Part of a small language model's weights: 12 layers, capped logits.
Each number is 128 + 24 x the weight over its row's rms, rounded and kept within 0 to 255. Layers, rows and columns count from 0. Numbers have three digits each. The size before them is the row's rms in percent of the matrix's.

# layer 8 MLP up, 2048x512, rms 0.0414, rows 148-254, columns 128-191
105:119177107104099088116109158122117130121136085118133137100108119095097112095129138111154115091162147145096137097108132122106105128109123151105080147154146141142144143143144115126124128131174153
097:129120139153130091132108151129155128107134131107122134124105129142125131082131109115162132112093195127113125170118181119098128121138111111114159130124124089179116160160119121105148151144161168
089:150110150137140136115144097123100141138108155126138190118122117083118141128160104165108147162115148145134116098128130131156108162113110145158159122126117136086101128172104138148115111140142091
112:085128124122158130127117109153112163170146089148143101137097122106116115112118109167124137136106142157127106118132108092155112109118107122104137146161122099113132078097156161110134134099122128
099:121119137108126152092115111116173169116114151100135091174115158133122136124146093107137144124171105120120121146119102139126145140165088106124126187152173093129146095094130125093146160148145099
094:122112124127159155150157132134133132167128106144165120134102122114099133119114119151139168104117079126127147118127107122107133125150153126138128122110130146082144164101124123107130143100143097
093:103134127108140165142198136128109158134174095207068106123105162137124128112115127137157170114156163171144149127100130122097117080153143116156149123134143134105130123118124119146136115145118124
106:157106113111098113149128166137148157138111142125106124114109103103133124126092171130097133134168154137105128165168059096179130121165148196152185128131151129085110131141105130088123123143107128
098:120139110111185127147166182102135122161148183124145085133112078154082113175140126102121178154148135120126127152140099103123129082146140132135156123095062150160132135121154127133196092104122115
112:130139125112120132139127152147120115078129121143131117117156172141120076066178107132138108110098111154092118145120132158124099173168084119172104170106151126157131151111182119150137123109141135
103:171157148129131122119071164087104096147162127143105099159079117165136118113118128145120120127132131131139155168123115114152151146083158087118110154123146157079132129129103125123129137163098106
096:158109101118112137103112162126109152137119069101140177121170145173118102137123109105135105126173111138170136116085106144102092147087141119099186150162127141112105111112100087125134131166154133
091:138105128138148086138100171138114118140155104144126117162154105110101093136116124101122111171143137143102129131072153186158121131117100133143124155082144126153123157127137097126110143131125147
105:133136119149098106114104129112164115128154128098110144123120123137108137124146182137139155103101114125141115101142144132158163100123117123153144120089172092190161137127172134147138122109160126
108:108174140146155129160081145167135115167130108096137121150153114122130111102163122101138130071143169100148149111135058083146187137089135150125124117152146145131118132130186138130142134137091074
112:132122120108139131111116122110160157129110091122114124122077107114121162133136165128102135094132136135177129111118120125137104095114120136122124133179138131128144103097175151152123110188118159
094:126162104128118120129120135127115138122157136114122102137140123116151139076139149160154157131113151142183091129118136104179112131122124149140122163101115107129123110122114124143123156100088110
098:128130107120124112144096131081166138129116160127129146107093113131136138094153104150160113131155065144097126145097103160152107155152083140134118127143124107123146117181153159166120142157111149
101:162156102105157119141164124105103138130145087149135146142135136102127130173144098130144115129153142176124104160121143150143119130097121117142164165163128158125144124179140138152136150129154103
095:102125137144168142126109165114109126157127164147057147178115128135087107146109095170110152126126113104107123126100115164164152144158174139098166108139124138074155132158179132140152128117154111
103:108148098165149099103138153115073166150125122161130136091154155069129140159086102130104153124151164134134125105111104102088146128118153095157132131066132105152146151136148128100115119138123125
108:128124092129148124134119136126115132147169103146132185179080080144104134170143148165111128137094098110142118078094150098163078180125123127134134125119144103171149106109147096107161140142165139
094:115105149121150103144114110108161149132117116168137106117144107109106129144091110119127123137165121120152101150116125113127106135117106153119115149113112144068112124074160165134118124137082116
095:145109102087110133114114126160082133144110092101158086101137144129089119129077120085087140125138138142139149157169127134125143149152175130122140141103131140159130122162153108156127108073121135
100:149113153110123154128169128114124097148159079132118130118103126126089149132091150117145121142124134116143148150086144122138115112133128092167106105124117141128172183123153130116128126135132158
112:131151114125122148127099115091176117131141126128128159086109120144106130144141103125090144123160147141114114116128151188116123115145160145183104124115138091109147100148141174114123134121110117
101:094115120117175147190130164099116116139114155159145100129135138135085131112157160101114149151160111129114148120109141153129105124124157200130150112094110141147121084101151170121128092105130173
085:135110117131107110116140126094159118078113133168093145127107127130095122150123172144156143146120086147137108107120122135157116161131107153139144141123149116103120172113166165149136119078112088
094:068102132079148147141129114124143122123152096172124123150134109135139117157154137138116099127131096154117149100093104120104115121101141080108090146158120138164126100172113095100124136138151112
082:144131139140163141166114150117131184168151128120130127131128146157062080135121104127150105099118095131146143091088105160137152134153108131133109153134128143124107186158159162162134138159144143
097:112134116131154148193130129138094112120136123108127089125119135132076105120118154115153100144104103122093119141168135116137114098100150147096153128108098100171155107172141155178141095090122098
087:107119105096142158150142148132126120113089140101128147098124134116081124118107163156147175149131136135123111047163157122138113121116123145195192142117121091123132122105138138133100108105115150
117:140128136141141105131125144096150138108127157141152159137126118149108085118097190140098070113136141143162121132100108133133115119141127101109173145141165130121124105118176120118132100151116116
103:099131107148116143096114145138146118120138134125103115091115132100110132116088102123127117108137122072096130134141144162120119101184125130129123124126185156126113133092129152130145087117107118
106:157170115124161116148152138138119128129152106129141124150125099063125104173137145086124132137123129190117107176125058149108123112138108111170156146112101105100109088137135112172172159098086143
091:091140151173146152171106145148146133145177074118138101099113130120126152103098116139153136129091105102123113134094135113129085115116097152125124126132118117110142104110153127120142147091160183
096:112123152152147141136155127091117131076142150132122129098141091132095145102099102134121142129143154158123090108144132111146106132114115121173104131136113133108132127145169068109162133102125115
123:133144142158136145098091148114096131130102066112141154108146137156114113124116136113103095095137114132116131118099162112180096139122159175112119152137129111126158166129174105084100135128150151
085:128095121157138157158146166134139096105147131133130119131106156159106112119122155116128133085114121140135136086102137139130088136169160129083144087139126130116128151079109108143110091140110152
093:136100143124140152136151111155138117147122189160153152108122125119125155112106180183131148115158129143125093116128093107146126133093114115108185141109134138097146091082161114148127080139128122
093:166154117153157116101116106147118137103152124147139135160128120139125133099066143156120161146107133136110112162112116144175135167130124166171150131133159128149130143141143129084149127143186136
101:134152122116169151117105136102139158114120106136183145152156109128109134122140123094156078112140117112085110131163140140134121132117131152165148120132115090099123101147150166157129114122148125
105:093129103162121105124134120114119123120152132105098148115073112097130131145121106136103134154113125127128106113122130141120112163199078131089115148148217122147156136110127095193089195122145115
103:122104105121169146141111106172143147142106107141093144109143132130119144099149115178119129117123108108122151122088110088150138135079125150133106117135180092143137078121177142116149166128121095
084:134151101145113108146143162100141132129150148093145150106107120175133124113154117134179100145107105167142125081130134107103120157119120147118179125146077122112147155135113108116119134133113151
101:105150116141164126141143130104093165132137077091155107114113131116073130151126149150179104110115153164088145097137159101127141111153125174168136087116132110121137136120109150147161125101134120
103:127145123128119159178128161152169143136087134136160102159123112111122139146133157095150120151173101130087131134092145082116096157116135083103115151135127100144164167150142145114149145117109099
096:138140135114133148130095151114156146133192130130121100090155117155129120128143124102090108129145142134128064116103131136152106112148135141116130172131137117138184133122185131143149066116117138
100:123077080137133108156123141149102137100133137083120180135137145099111165111111104110109119157118160146128125142126118183129124113153153153160164123142184129105162101122144177136139114153122162
115:096146137130145102136159115103129134159142176133064111155129118163119129148187157139172145110151137148130131171129117140126119110146115149151147124158126108121128122138136101150156099122154144
109:111138093120131147121150133094142118119134130093100105148109148111113094134115140162120159121145107095143095122098087094095124115126156174127130170124118133097193125132167159175143096097158089
096:093142096084089126153111139128097104118149149097083142099127150121123128132113114104145158140123097123126163155115156131130146127099092136096150162131112087084158146120104166121121124140179134
089:150141129119151135095142121106138091133175113128102159159124064142113125134127123100109128131131151114101123113127125170160149133081121131151126148100109130159122163119132095123151050090132138
103:158128111175167111135117139166123122142105159145132156128127127097101083108116135175134177095147129151121108122166112099125136157143090102140141141121101101112148121153166131150097108114096139
102:126215080146156139113127129120148146118114126128144159159117133123122074147169113146132098128132119085072141133111133147148122149127121137118166143131107116107180163118147089141125142106151129
098:149135129103119086133151110128139081122108182171128129131092155150105162141100139131106166143165133117121113156166141089124098101158152132118144124148103146140142134102141144095110114136132129
110:128131100127127126124130157067166135069118150145123120091124169095121131147123126123114139095138158077130102087061130138155099135131088102134120149140160121067126144110133158106137162156128139
096:157154144120120133087165142155125115098157135084088157084129121146100118124107096145151123135130149128134157151116076126150125131126135143119196160150130126095160109073118127149134110099132138
097:144149146131140093123128116107098124093172148164136112131115141104134119137156159122171121090133128169117128123108165134116116152137128115136132149130126137168135138168129128124106143123148106
093:143142137142179127142123129146130164099142113141105122117136127110123155081156136119135108102124119136159112113104130125153081135110132152107143135149090141113120131114112155154107084111122146
099:118161118135123108113172124145126159143104090137120134099110113093103130141087106131156164117115141167137088126092129130113063100116115143149108138147148118141125126111125155098161127108148172
113:131151080121119139137142175095091083101124112132119154148125181125108113152113119094123105101110141091137133131159157125126099096145139110113076142108134131158130121132130133160130084147144150
104:108093081119166128153121127114120155097154141143113096091110078140148122100111109121151151151141160104066088073094115098138116134152123158134132126112148121151155137112139132130147112122182124
111:125163109142140128148128124148139077138150122106126087109141111121110102132114136104142153075148158158097107110121139065113080130112103123126119128122139130135133168110091117144140087120121101
089:134106107142125117118106136153125104122181099136128090120156118129109161124129126147151120120144140157087102117114154138124127112128113141082126116110128128146141162140150091182104133106130111
104:165119143138158108097098129109152136178142087135156110088137141106096103093127123108143136089102146117102130125127118146152112119126155125117113128085156115085150123119166146148118143141134105
090:142135094167110114140134141114125125103133144108110151087116132143120126130134134172167164121103119103163133082112120147204083161076138114122118132111110093127105139161136139162144154122106088
109:129157123119172080138158128104125131147140175115111152118110127099094093115095106142135097108122099129141109157118103154153126129117122119120178154150178112123131135123128126133130114100120089
093:141087109146143122176173160129109120107187111171081107103127175164098087131156163131112128114131148162135136110143165152161097132134099108147140160117113121133149140119118133163166110102123145
105:167127116120133117136124115099145100175148114125125133124100124105142114102137107114149117117127105102090088118120101151118107115105155136124108135114158082118154150134151147131148151149156120
097:133084140101128129122112129180104119106130171117115093136147146106126116076124049123129112104106133136111077099135107112123106183160190121145116123147110103094158147115151154124130117118142093
098:125139090166153149164140157096133077104148114171139126131112135136075094130139109092144143145128130159156097094145070104150102130125123131105087134142128133107172083132148111104133097120139145
102:095104100123184189140087136115105144085129143142097160154122153122155129142131114121163158096143107114176144136076104105162117128110123125135086145157165124126146114105131148068154131120112128
102:181114091154082090135134147121139128068147125147130106162148113097112100180090077135172156106149129097090142122120123145108128111142078130120158134092131141089126125167128136176137142118163151
092:189116083139145111148128166086130122149141149125127077144097133130116103166098105123120105152158142115136094162120152135131137133134086143102151169151122085154164138125126174152123113115106131
102:132106103136112079090113099134162166126122118139112132142092127165125111171093124146141113142139115126117104140082128132155124152146142160090131143064094125171126119113112137132149134124148138
102:096127098139143124156123132117113106150131135102133127100125143101118110152126146117144122144129125077144093134089150100126129149163134138107162160100141142094129157109116141101196142111144111
115:093156133158205107155101135110085160095141099131118143143129144124088112144155094143129166118073096109121100122087110161141165155128158137147117187121154105086125099143146170130166145157168123
092:091149101188106145184141107117118122119123112162132085095111129101114119149132110113166145112111100121137099107115136128142100130131152124108162134153133080126176191121120139185174136133129115
102:128141134132148139100146191148143134125105126161159106143110126141134118150121133140152120105132111136133082108118114098145095105115125102139159146106101115128136143127098108169159153097135128
107:131127098155189132116096112149123160079131103128127131150145155130108136080094085110100132148134178086080141101131099104133072114146181134127111143134139127105118084131147163098141138114132149
096:141134136165170110107096138135157121138128118148100141110128131105107107100115136128133172084137142111075078138145135139166143176136145138100157102129112147090137131108123155137112095101133132
105:108137102099113127104149131125123132130169139071111116122112137086123118121128118131152064132097084161148134120152123085128113155146178129124119141133135101147161130093164131118162091117121117
099:121121120179166173153113140113139128107095145150096124123129121142119104139120192078110152148174104132096125060113102160124119115114090152131103125101138144116137121148142123152125129128128163
106:120147109152150127118139160176171090144108150136145158126114164172119153158123117169126159098099119113119133123146153102109100119137141130141114169120136125123116133124110112146127135114109125
104:099145117116146092123142116113069113137113142127098099103116127108124104129122121175083119098059125107136101142127130102123078114145141109133136146147145137116138154116093062131141124178114133
112:118081161139142115139166171117153085102173081140160102139099144122138134091134065170123139105162125163140099106155089142131151111118134118140144149112129106096139141097142093129161092062134179
094:143153130137132129136113127144096063118166134143110136155124163086097127175091151133103203105110078138129108136124116127128160176121153130131157148105129120094150129151142164147111162127142166
102:165147126129113150107153141138092145118145100108138170109143117134110106148137142131137104122108140151104145092153147117166082121130141211118112137130065135125137119120100090103126135076142115
094:152095118097144136134158132122143136077151126129106102091140134082081167146100151140099144107128148191143052154147136108144102143137113157183127121138126149128147125152128146127105099125130153
097:096075093153111125142085167114130126143136132106088108101127123116107129121119151109124135104137122095094131108116118153143077123148165138137114126121108144148137136153113125149144125143146127
104:138106095161159104162111147128082152115142135175129135120089115081141118164143146089126106119171150153146143133109144158124087104125149151125175107110134094101140134124129205163123106136159157
087:115120133119111128139107118128131102120140152162101120136100081126132149125076146104144154082152145092124132167102153109132097111142122077130089155181149113089111142157103135133101131125092120
109:096122127176166117124135157151168112120095098161120155131079165094115135139140150116151112089150133134147101146116103124138115131129101175126153123124136145147140140084131145131157083129164091
100:119138131150102118153112142133126127086204110183126088152124111129086146156142102155117126126117124095137057141138119157125107155132176131157109138141115075144126143189129173163111159106130099
106:120114120136104075158140149138126121142134152126142174107076102105142145136117100141101116151115137132120087130121107143174096148181122121135127153122155128106178144109159139139146148082123106
103:165120124130154134140096154084134146115167143117090125133088131141116182132139051150158110099086116109119118119122068129170135151134161126177127122150104105104109100129139116136147112138150129
100:105150116133127150167139122079143083136138096113106074141154146101110120170109101098114118118175115089131119143108119143122139121108138108106139140115133130110145159114096113127133147100147098
088:119168102090125144104178133171121110123117185102141163102141128143126118130155128173094090110090121108099141078148106136136153140127150130136160145145119091165134130105134127106135153098144082
112:135123123128117148118136117119153162140142127119147164113147151094135128153131082138168136114056161165091099140113131134145110158122103134141148118105132134150132156120134132124101115135105141
109:143110127123160130162113107117092124152126112120144138158119143092095118140115119153158165151151103101075111126138160132132088131096161137062124115135111142143113131103125128141177116143143142
101:136130128097122109113118138133161093143122063115167117141135144119107112148110122109112192081149160133115126137118155138118127162119111114179146111104160107146100139169098099125148155125141144
099:143138112170123158137165115130098166145143101079164113114117152148148126153136126152127122095165146117124138130146124122139092107144165095163153159125135091118115079145141133128159165087180105
103:111125095137104126071147141116124077145173129123114079118064143117121138167123095138103136140138164130120125119090147185126110140141138132153173128117133131179134113102124134163160100152159156
090:110174108131164118168138126109112083143151071153089100134085110088112130145159167136095111110132158167112107144121120146147110174079109153141127151094152088143134077104105174163132128112130089
102:134142140170155130108103107095103142113137121130104086141164077121110100122102129132123168128104121163152132138084135112163129165144110137168176144110104126142117102154135134123128087086184104
105:174154076147127146113122113118100111103162164146132147122114156074107107148143102129109179116094121102132156148133131175156116122162142162118161134129104112092137074137098102091149160099129148
# layer 8 MLP down (transposed), 2048x512, rms 0.0362, rows 148-254, columns 128-191
107:168069115166097139142153119176140121093134135116133124128161157117144162166143113139110076116104141099124142176111132164120135135107160127169125146147141083132162154128116100105104150138119150
099:152145096114114125079128135145130124090116116123128124075101122079118114163111161127119145090143116134133141156120121134162122132133150107112147093152147107113117128129105160124150163130112121
088:107124138129103131155147082110110157177149124088125133126102118171151140177108173128184122174171131114143160124122129079102110145145137139078113137119132191134145158129114146095135106124069123
110:123174105081136108150146103145084107154095138130173081169130141105167135150148124132134126132073129104140101123183139172129091134137114099124111117101156155114117094150102104034119116113127138
102:135085127129110118144111121168122153118118139169103150122176136131166131154197167132116116150087128107089173107136151183134129143108130166166108105147129142126132143118136149135150141171124149
091:180095153109117132134184137128160153109127112166107138151121112112143121144130115121132156110110157110135138158168113151096108088138144076173126138128102160137136090069111164156124172142103123
092:117148119118106128113111159132129090099143128135133145168146127148140106137115119121118108077096140159107131134113150086108125104073098111154148159175146104120119155185096119149148141146098155
109:124157121147155129099103111112132143087129099160099155095113142100111104119095093133132147143114124145123108132158135130147133127127160142144089100168144140153159117115086106133109114128156124
098:094111196145110106123118098121190110156168160116117116172148100116149130143115137162165123120110139124117110122129110136157130131118151137197118163148117126090131139138106104108121137129133095
113:122153139156158167142150138154102141082128125093127111129151109131136165161113119136149095090170086112158147110120128119123162132121158171139152082193118120156133168108103107129133102147138131
105:139116142100101091149153131168186098102124135133144115130129098138098080146084167103128128138077143104092125144151106126135137130157145119151090177093119113096133122091122123125129151140107100
102:116131137133157125090121169123184139130120159147160137135164140108137144127083126079154090150110105123103142175120116121127148102113102094121111113154106113148140131140060186121120109099132148
088:172104078148150138127136179148149109114092178133116066132142120108149129150130137154118132080154118154140131094144128089085150129112148141135099065090120102156107165132116134135160125139135096
106:134110145130099108131136122145160132138150091156172129136129142149134097137175187135149125127119117118137095128128095129133109116127116109143127129167104138126104131133136166133122133136133129
107:114097111128105182132106148128137106140158128131139123129130192133135094076123163132112106139125118152134137118119115124143081096165164139177107150136151127125108144124153134103134146102080094
116:146163103127129161125131086118126101141122109121129110095111125185083156072157114159085113103130158145158108123105156102122163141155129143137121136140102144144109149157144084126120115120115092
095:134114136161100138138181128081171146140122130109116114161140099133152133111178150093116124147148124136148114117163146164134122130132130113164123103128164146117098052158135121143142133161159099
098:102146118111131116138120161136089117104111136147134124138135120104087096171145108110117163144110100134129147131091145106130129142107116120171118083141148115162121129113150086076131130121137100
102:161147144110113113169117118127116111133104107133117134133130092117174152147100140092108145087091111111157103140136126149113118146125118067098186149148121125135115142142086103086138130099150138
089:158145175157099106141117108137191109096130113128121075139120107095152152180161114138093078130149126104117131116135107097144122121127109120148104095133101110168072121137133143144134117098110110
105:111090146146132121105170129082152108146169120173105081116158147109175116130123133103144133112130129125135075096178126119077115096106087119133116145110128093144140127150145143083086127135128107
111:129139090125080144099118102127123160129134155145151080079114094140116102111137145107128150121130141114104140128144103124148147101168142159153131172142162124140164143135093108125116125131083135
088:132165137112140185141137117119148126092119102106148164129155115107144159097110133171115105104099128139146144103116147138120140110149163120157126161144157117096142105121124126088124132135098151
084:107117119153132092139117132144122153143109164147127069125110119123140153088138145136164147171104137123127108119080089105106111066141150170145138162102135092073117123094098133124123110126146133
101:112134132134128113085120111134125105103193150101127110152126132122152134132117116108052135122109143098097150148144105121133155118144137182102125131135137145127111160144080131152163150111095088
107:129124109198106172198085087170125110174115160082132148124132117082120132134135123106155129110174139096134145126168085098153114127180135110123144159088121120140119170149156091135116148141123115
104:124125136061128125128103105098112117092142171149096098121172115153142102108158110116124143104061157129128107148154140152149091147145118164144134089119144113111102129138153145092091123124124139
087:159081099095103132085143111155121160105158129130107090140145117112143160123138160125145093145119111169091111100126107120125142149143148136194122121141161145178114121087117131108168118127187134
092:146117143137141052161122117121147076113101145146129089147099120133135116135130141087152128167108113152133161131123150145141137093098139137161136092161113177160109158122124117147135143070122126
086:142114141137117157107157103141093108126125100144179181138116135097163161140135149141189081153088079099103132108130168116097157122083133105152159096112123108132106099147128109147125165153152155
097:127122158157166156143153134125143114085123158139139135099061127117101150145107128159089115125155106069119088179123162117152154135159156116117112072176128121126130145121150158105125095119125126
083:119090143124105149143120123122118102122107114103114095161122099132158114116121130146121153105117128138115153132124129130087115144175114117119108130128118143105111138127145085136142097130146092
116:094124132133108126085081104118113158101145135129164140114076113135138111166154160113111111136169100145159180133137116102147094104126106163115124153113137153084088115162112140174143096127124133
104:119168080118120131164146176112152113125165129115133117177097124166126160123142173079151145139120093152159169122124130145121172117095115146157069117077148140127120159100102149101135077161099145
107:128146112074099127106151116138120053095139144136178115162090122130115089140123150127166079104184145131161100146111121158104118131092088151145108124114104160194106134149124114102156130166102144
093:150089073151143136120154134160121096133133101156138112137144142119137107122132151116132122137130091150146104147113149129134091132135090170065090091145094111165055125087124096098183091114140132
097:136129155136132147118131146125109101194097134119102126128134075108121151146134152132107097108162086124124152107171125100147182140151092151118159093136177145144085117128144151109112096114091121
114:134104141138102115116136111113142137126056112120100123150159133114120147144113127133162105146093115117096076092183156138152093138132147103137119145140143137092148101131105128119155152118167148
088:107121166154099141134158132106113146122091098141118098101150164128166169148123144120110154128139096144145100097131100101088097135165138090084140170133056131151102087165128142165130173171078101
095:124094156112128145160151115111130167143143129125132133157149129084114115125123178092159115133139124099131114128128127167133118099129102103102143127081173117123076100141178167126155128092094108
096:120101139157136186166118109124101130146103116118125137147129131109117104160142133150131130145144163077117097145152149121147150156133112154122106134106096127167143135099172132115165135110097166
102:139159137099115093112135127176124104106120124120105138149103161142164122134121128125131163089094138109095126137160190106092154139162149151141076128118151134100121123108073104076122073075135100
103:100094163147154140119104098142118169140112111142142114149096137141146126134139119123139174144142150136113112121157109123144128132173079130149134121133123123160168121152115128113135168132144095
103:123127108167126078130120167138147118121118112118143128122106187089128157122109119178116112162145130147093118140151156146149142125164143130100106161177135139167134132134105085134081120120091121
087:092115111160141121128148109124149144128102113164113034170108191153094148169135138116145123124094121087103124130148136107127119147122151113113109146167126121132087136152130159101164151139121138
107:170079118141126145133177110080114111122115101142110138121118175129169156108120132141121126174120108122152162122096135125143154116115153128132151113139132137137131096099105155141144166122164133
104:113095092155124137108106114098131191145139111125122164092119154156134073116122113095125082157115147088111171145144172135121125156124130091103125109108149124092100114136104127139146120141147164
100:166114120075105152107168114103111121116150130116117139177134166148131159099078158160129187132111054134152140098126138090164159134125105130133148100120083157135107144154165147159124112119126120
102:118113161156128123150119158117120119117128130113115177097130127093118129103134131142126132150111086143136127159156182133116141100128182139119103149117146119133107103145155104144136123119099115
114:147106129100140085124097108137160135106129120137153100134145097131119108153084106174082123144130142106123119138168144119109097130082115145164182157150138124081125110148140119114141145125174086
112:103124127156146118118141084107089115115127104153105149178089147125159106093113138143124132132108125113098092117118139109080105114113187095139154161151091122107213093122152152132129113150097078
097:128087138085116134081108112136122120135112150179138133101164126112155113139093118120072116161157116130130099144102134135125114111156075070146120118175142090092103108139103093153162137131145150
094:123114160069150113141099124163117143151102109120110107114097125156142065114134129143112079160098129164134133152169107113124177131154126106138169170148162173109097156147114130100124132127149126
102:144090078092121139114114144119121120150134147172086134121097156159151144140108103112104089186136118127112107165132154121175101136130109119124108138141130140147093127126128107098137101102157135
105:135147101135154146082166146143149120097103080082137109153132094142129115104121114151141072088139132136110160175167152133108147117145134127146141120136122143119097106101151072212156148150135115
098:168134150155137144164163096150112164144124094155143150142132160139101113135157125090117106151106146128136142117087148134116126140151103135101132117165134161141183160147124108150101098117145163
107:128135131163187067123129133150133147168123127101137142105162130113173136134147139091103091114141096135130123099132142161172148091136103126152118109138172108114120091121116123117098119111100155
099:127073150133152099141115110183067116155124170139134076169154094140165100125143122149104137112109146088161133118107142165121100119146119145128130132137131139127128112147113104108137150119172062
101:101177111106149108138090147125111093124133096123091115160057120128118143135169186141126125116116126188097138106142137116107140128136114126127125106120195135121134094082093102120154133106147140
078:121178096075076150121145151141126118154121138116119127148130101167108086175111122159156168143124110118112128115160093118133147120119101091146124131133145109123136134152152116134168147125117111
097:093155094102137140105127138131179133155123146121153105103131105126145144105142159165117101111125125098102127111080099144171119142115111166135127122103129133100134148097133098125167140110098124
110:115090139141117115156130134193150135116154097149113163124124158128075137134170087127137144121162123180088142119146124148087132106125110144137124143102121092121120131129184123071109161092167120
105:091134183172105124143132133099153154107144138112106153096135131134114095132139106083133169175117118163081145140116112113101089135166133148171154137090119105145157168131169119109116125181105131
109:124141154124081121158152097147144140136094150112135130120133103159085156121150095113102183145137145130131163115158112149103135141134157105161116134134161162115113130155101128123137156119143152
085:111139079149093120125083047104143127136098110091123128136108158125088127124170150117117087190098155099138112127167124136138117133118119142131109148134121125069127091142128107117134114132103104
106:090103139130059097147116128109174124101103118127120125132132114095143154124122161120098113098140145154181136105139138124132118095133123100124162163122128121118106129158105117106118168099120110
095:078198126138147140148194144082091150136125111161129138150122120140134100132149113095094085168144123139155110136122104109145130123116115137111151122166104136131149140140149131144134097148112147
111:126113120107129086161111165132099134148129105129111118104141178124113158130122126128152096116099091151151145143152091092096116149127117113180138127140128130146100122145107130131141113142167126
094:075119120134112109136101139152086152143109134139104118177142111121135125153148129096114113137119154146076146096106133147119130109148152135145105155123146148161159152128143148129157136135151123
107:102202154097069163090150144076117142131135086089171139156140155138158147131143171099120098121123122080136173128131141176147106122132141133153112142115144116104121133110109113105150097133115174
099:124139139120155131169126123137114105153145148125123179169137125151124114141108190134138160141094088124155133137126110098086178125144149097064165083156093121144126171159112123128124124119113133
095:120121125142145159089118169156057120135117138118135141127150175114171111141105131158100086147155139106123145110138204165113130128123119152094124175170142118123097114143149142111117136116098137
103:113096101148106107116109176182113137110099100104123137118164144112115134149155137131057183128122100109120122112171099145142142160120111129130164166115100168121153139096107155146135139143134096
103:134143152114111133162150117111146146155085120120083127161068157139086110147119161142165151116135115159116128112103188093123109150123102146107153116103152122178096118119157185089111104101109165
094:098098143137095158127173097112090128084123135143059137145123188169151137147128097146137144159124097098099166166123139130194135150181136109113107092145114124112136139162144163117110123128113155
102:151138144103116136178140159159108093097168145099107128148130146156136150096129100175198172113179129143087149093138165130090154108118130153124117092126107137102157125059153136140157142129142101
105:121131125159168089143125114116165144128103165124159116122128119129153097156124119152162147149094106141121098151110118142109129121146133128146178100169101067113066132131127113120090136144156142
113:189121157140167111107168111141112118147129117123122084147100140110157120107108118142123087165112115122140156080143127129143128133117161151110167108104120139128128108132137089107155108140149106
088:139107170124123139152120102103142107109145136131157147147066168111130140156100125116130095149161092093132147174141160134110131138127130107128095142109121130144141150125116079134126152110146168
105:111132143177108089088113106129154146107129153117132087154141151141130115115146108135118164116082124108091167090131106140138121128161121119117136075152112121111166097134111119097133129134111122
112:157124119085153112106143117113134140115143094083119132134144124109112100121175126079125150123139146145153103166131126133155139089121125101127129141158084124140135109144085120118129119124142106
098:104121110168091118180103147103102150121111136150130140119172139124098099119133123100075133105153115157089173147117159144125166144103116061135145117116130123133132114160115129118132178155138125
106:155119133150112129147171111121147128107093133126145134137132112150124106133106069089138108134131144141111111145087112123128134144142111203123105119165130141149127140118132135129133138123144169
095:123143160102105108127166134131103105105146107092137143132132166149151087148135129147128119085098109111129141124143170112133164142140165111136162105155119100123112129081114151149120104101129140
108:146157114114126152060171136131172109144100138139105136141101117155115119073151147096114132147152127099147092105102085098128175132123148071133129112118134134169136134108101076102100109084112113
102:111144108165086147147143147170133088137140117127145146150145111127082160118099085141142102178093181114135187147128083128126129163144167071201121142121148138098149131143161148125150167156097139
112:092051160154132130124107124183135100165174104181110112114139137131119140106128141132110159085119115116124114107089123148109120138142123138151176186123134125182146127112116111102119117130110116
094:137137148140148109126144111134123107148130159137111107135096127070141163146122182143143145161161124134166101164064159115143114138094115114087138154136083078133087137114128191116129124141161132
105:103126154120118160118147107108114087116111104138139181119153129120131120147142160192124125152142137145123122137137127111145090117149097093127134126163131141104079101152150098127114144121147131
098:080123078160122141116146137112118138128125099115107133115142108134121160130148115142141118134116145140125124125148110176163127127142112121115116109146147097102105144120151153139087145109164098
096:128153139126121114122106135132083084141108038097123112128135113156124125130107095141127149176123153153153111138096116118125130143141108130143142086110095097124146115147092150175124101136113124
105:160103112171145136131117123107178100116146107139066075170129156133189081126118181112137132115086155155112155157101124117168118133092085154124128127138157110161115134115142094134130158163145137
091:146147157140150130157124141161149156092141134150123106170119132117150150132118151140150176141157120164135141115110091093143141150121156135086104070103100125126143107083160142112137124137135116
108:133149125112099154111139084145140122119089107135147090136123141117136142135083131170127095111109152144074184124141163159161130171135159135111160138089109161104120117135096152106156153139105110
099:116117131150153143125140116119118120159118134139103141131117143113179125128095139171115136140119158125116166129137107102085131081117156095113094138150133166128121154083125125140158133136155140
109:161134171107111147144116090116110084138117121114119140104154129133098136138076153128146119125110102152135097113153076143113111160128138139105105141117086145172115134096109149101152111133070106
107:076109108108137116149124134139165138114111136139116139120137134137133159127128117078140141120135124135128129115126106103140158135128119152149159095188109131131192109118170112084147133121125162
102:172106088134091088133137097148162115131132143135102113096138088117087116106158121123151138126140127151159114142155095152149160138159113114157153139145112100159118130117111138102105098140116105
083:109112145171118141140131157099189105157112139148105065160171123134119128135089168130139147135161149140109139146096127141099099115157119101117129088112102164116131161129139166113112120150126170
116:133109101142110131111131141154116112129141142121100188127106145085143144124098165132141142145132136127110113133121075124125104150151137130139104177076150105120098109136129135133127114126122123
112:124100152091066102113142140169132091161170156129134165120185122076177127138117103131106123169160102125126115106138101107126152160115131106172143131136126125108107119113131142163151151111087123
100:126129169120151149096110125126143118130144106132145123142181140159147142107138183145136150129101147122121161115143066119058127105111139105133098126128149096095122154144123180070146158124130150
102:149114122090132108135079141098193100157057098167147101157135112139136122127124109111146131198153183171140149110134119113084128145096167086125106139113129142152148128117093113073155130103083125
105:148129120112102126123137127127167139152109124139111086128152118117155157135134098105138119131146142136115108158121172135089152127127124159191135129104130157150135084191123187139114111092101162
091:172116158144142163098102085194123133120116165120116137142122141137133104118126119136063158148150149137117100145153125109096128101161138100139100140133139140128133144148141120136141135153142138
101:135139181135126122152061127116172106108140168136108119115096167111144121142124144117133152101122103138139114133098117135147119115129084099142160082174169139089124121130132130075160145068095169
103:141140120139127149146083131165128128055146153145110145115125122113109127088122144153138129145133092149095147093131148142091162146121124139124124088094124182140154127141102146134130113137151106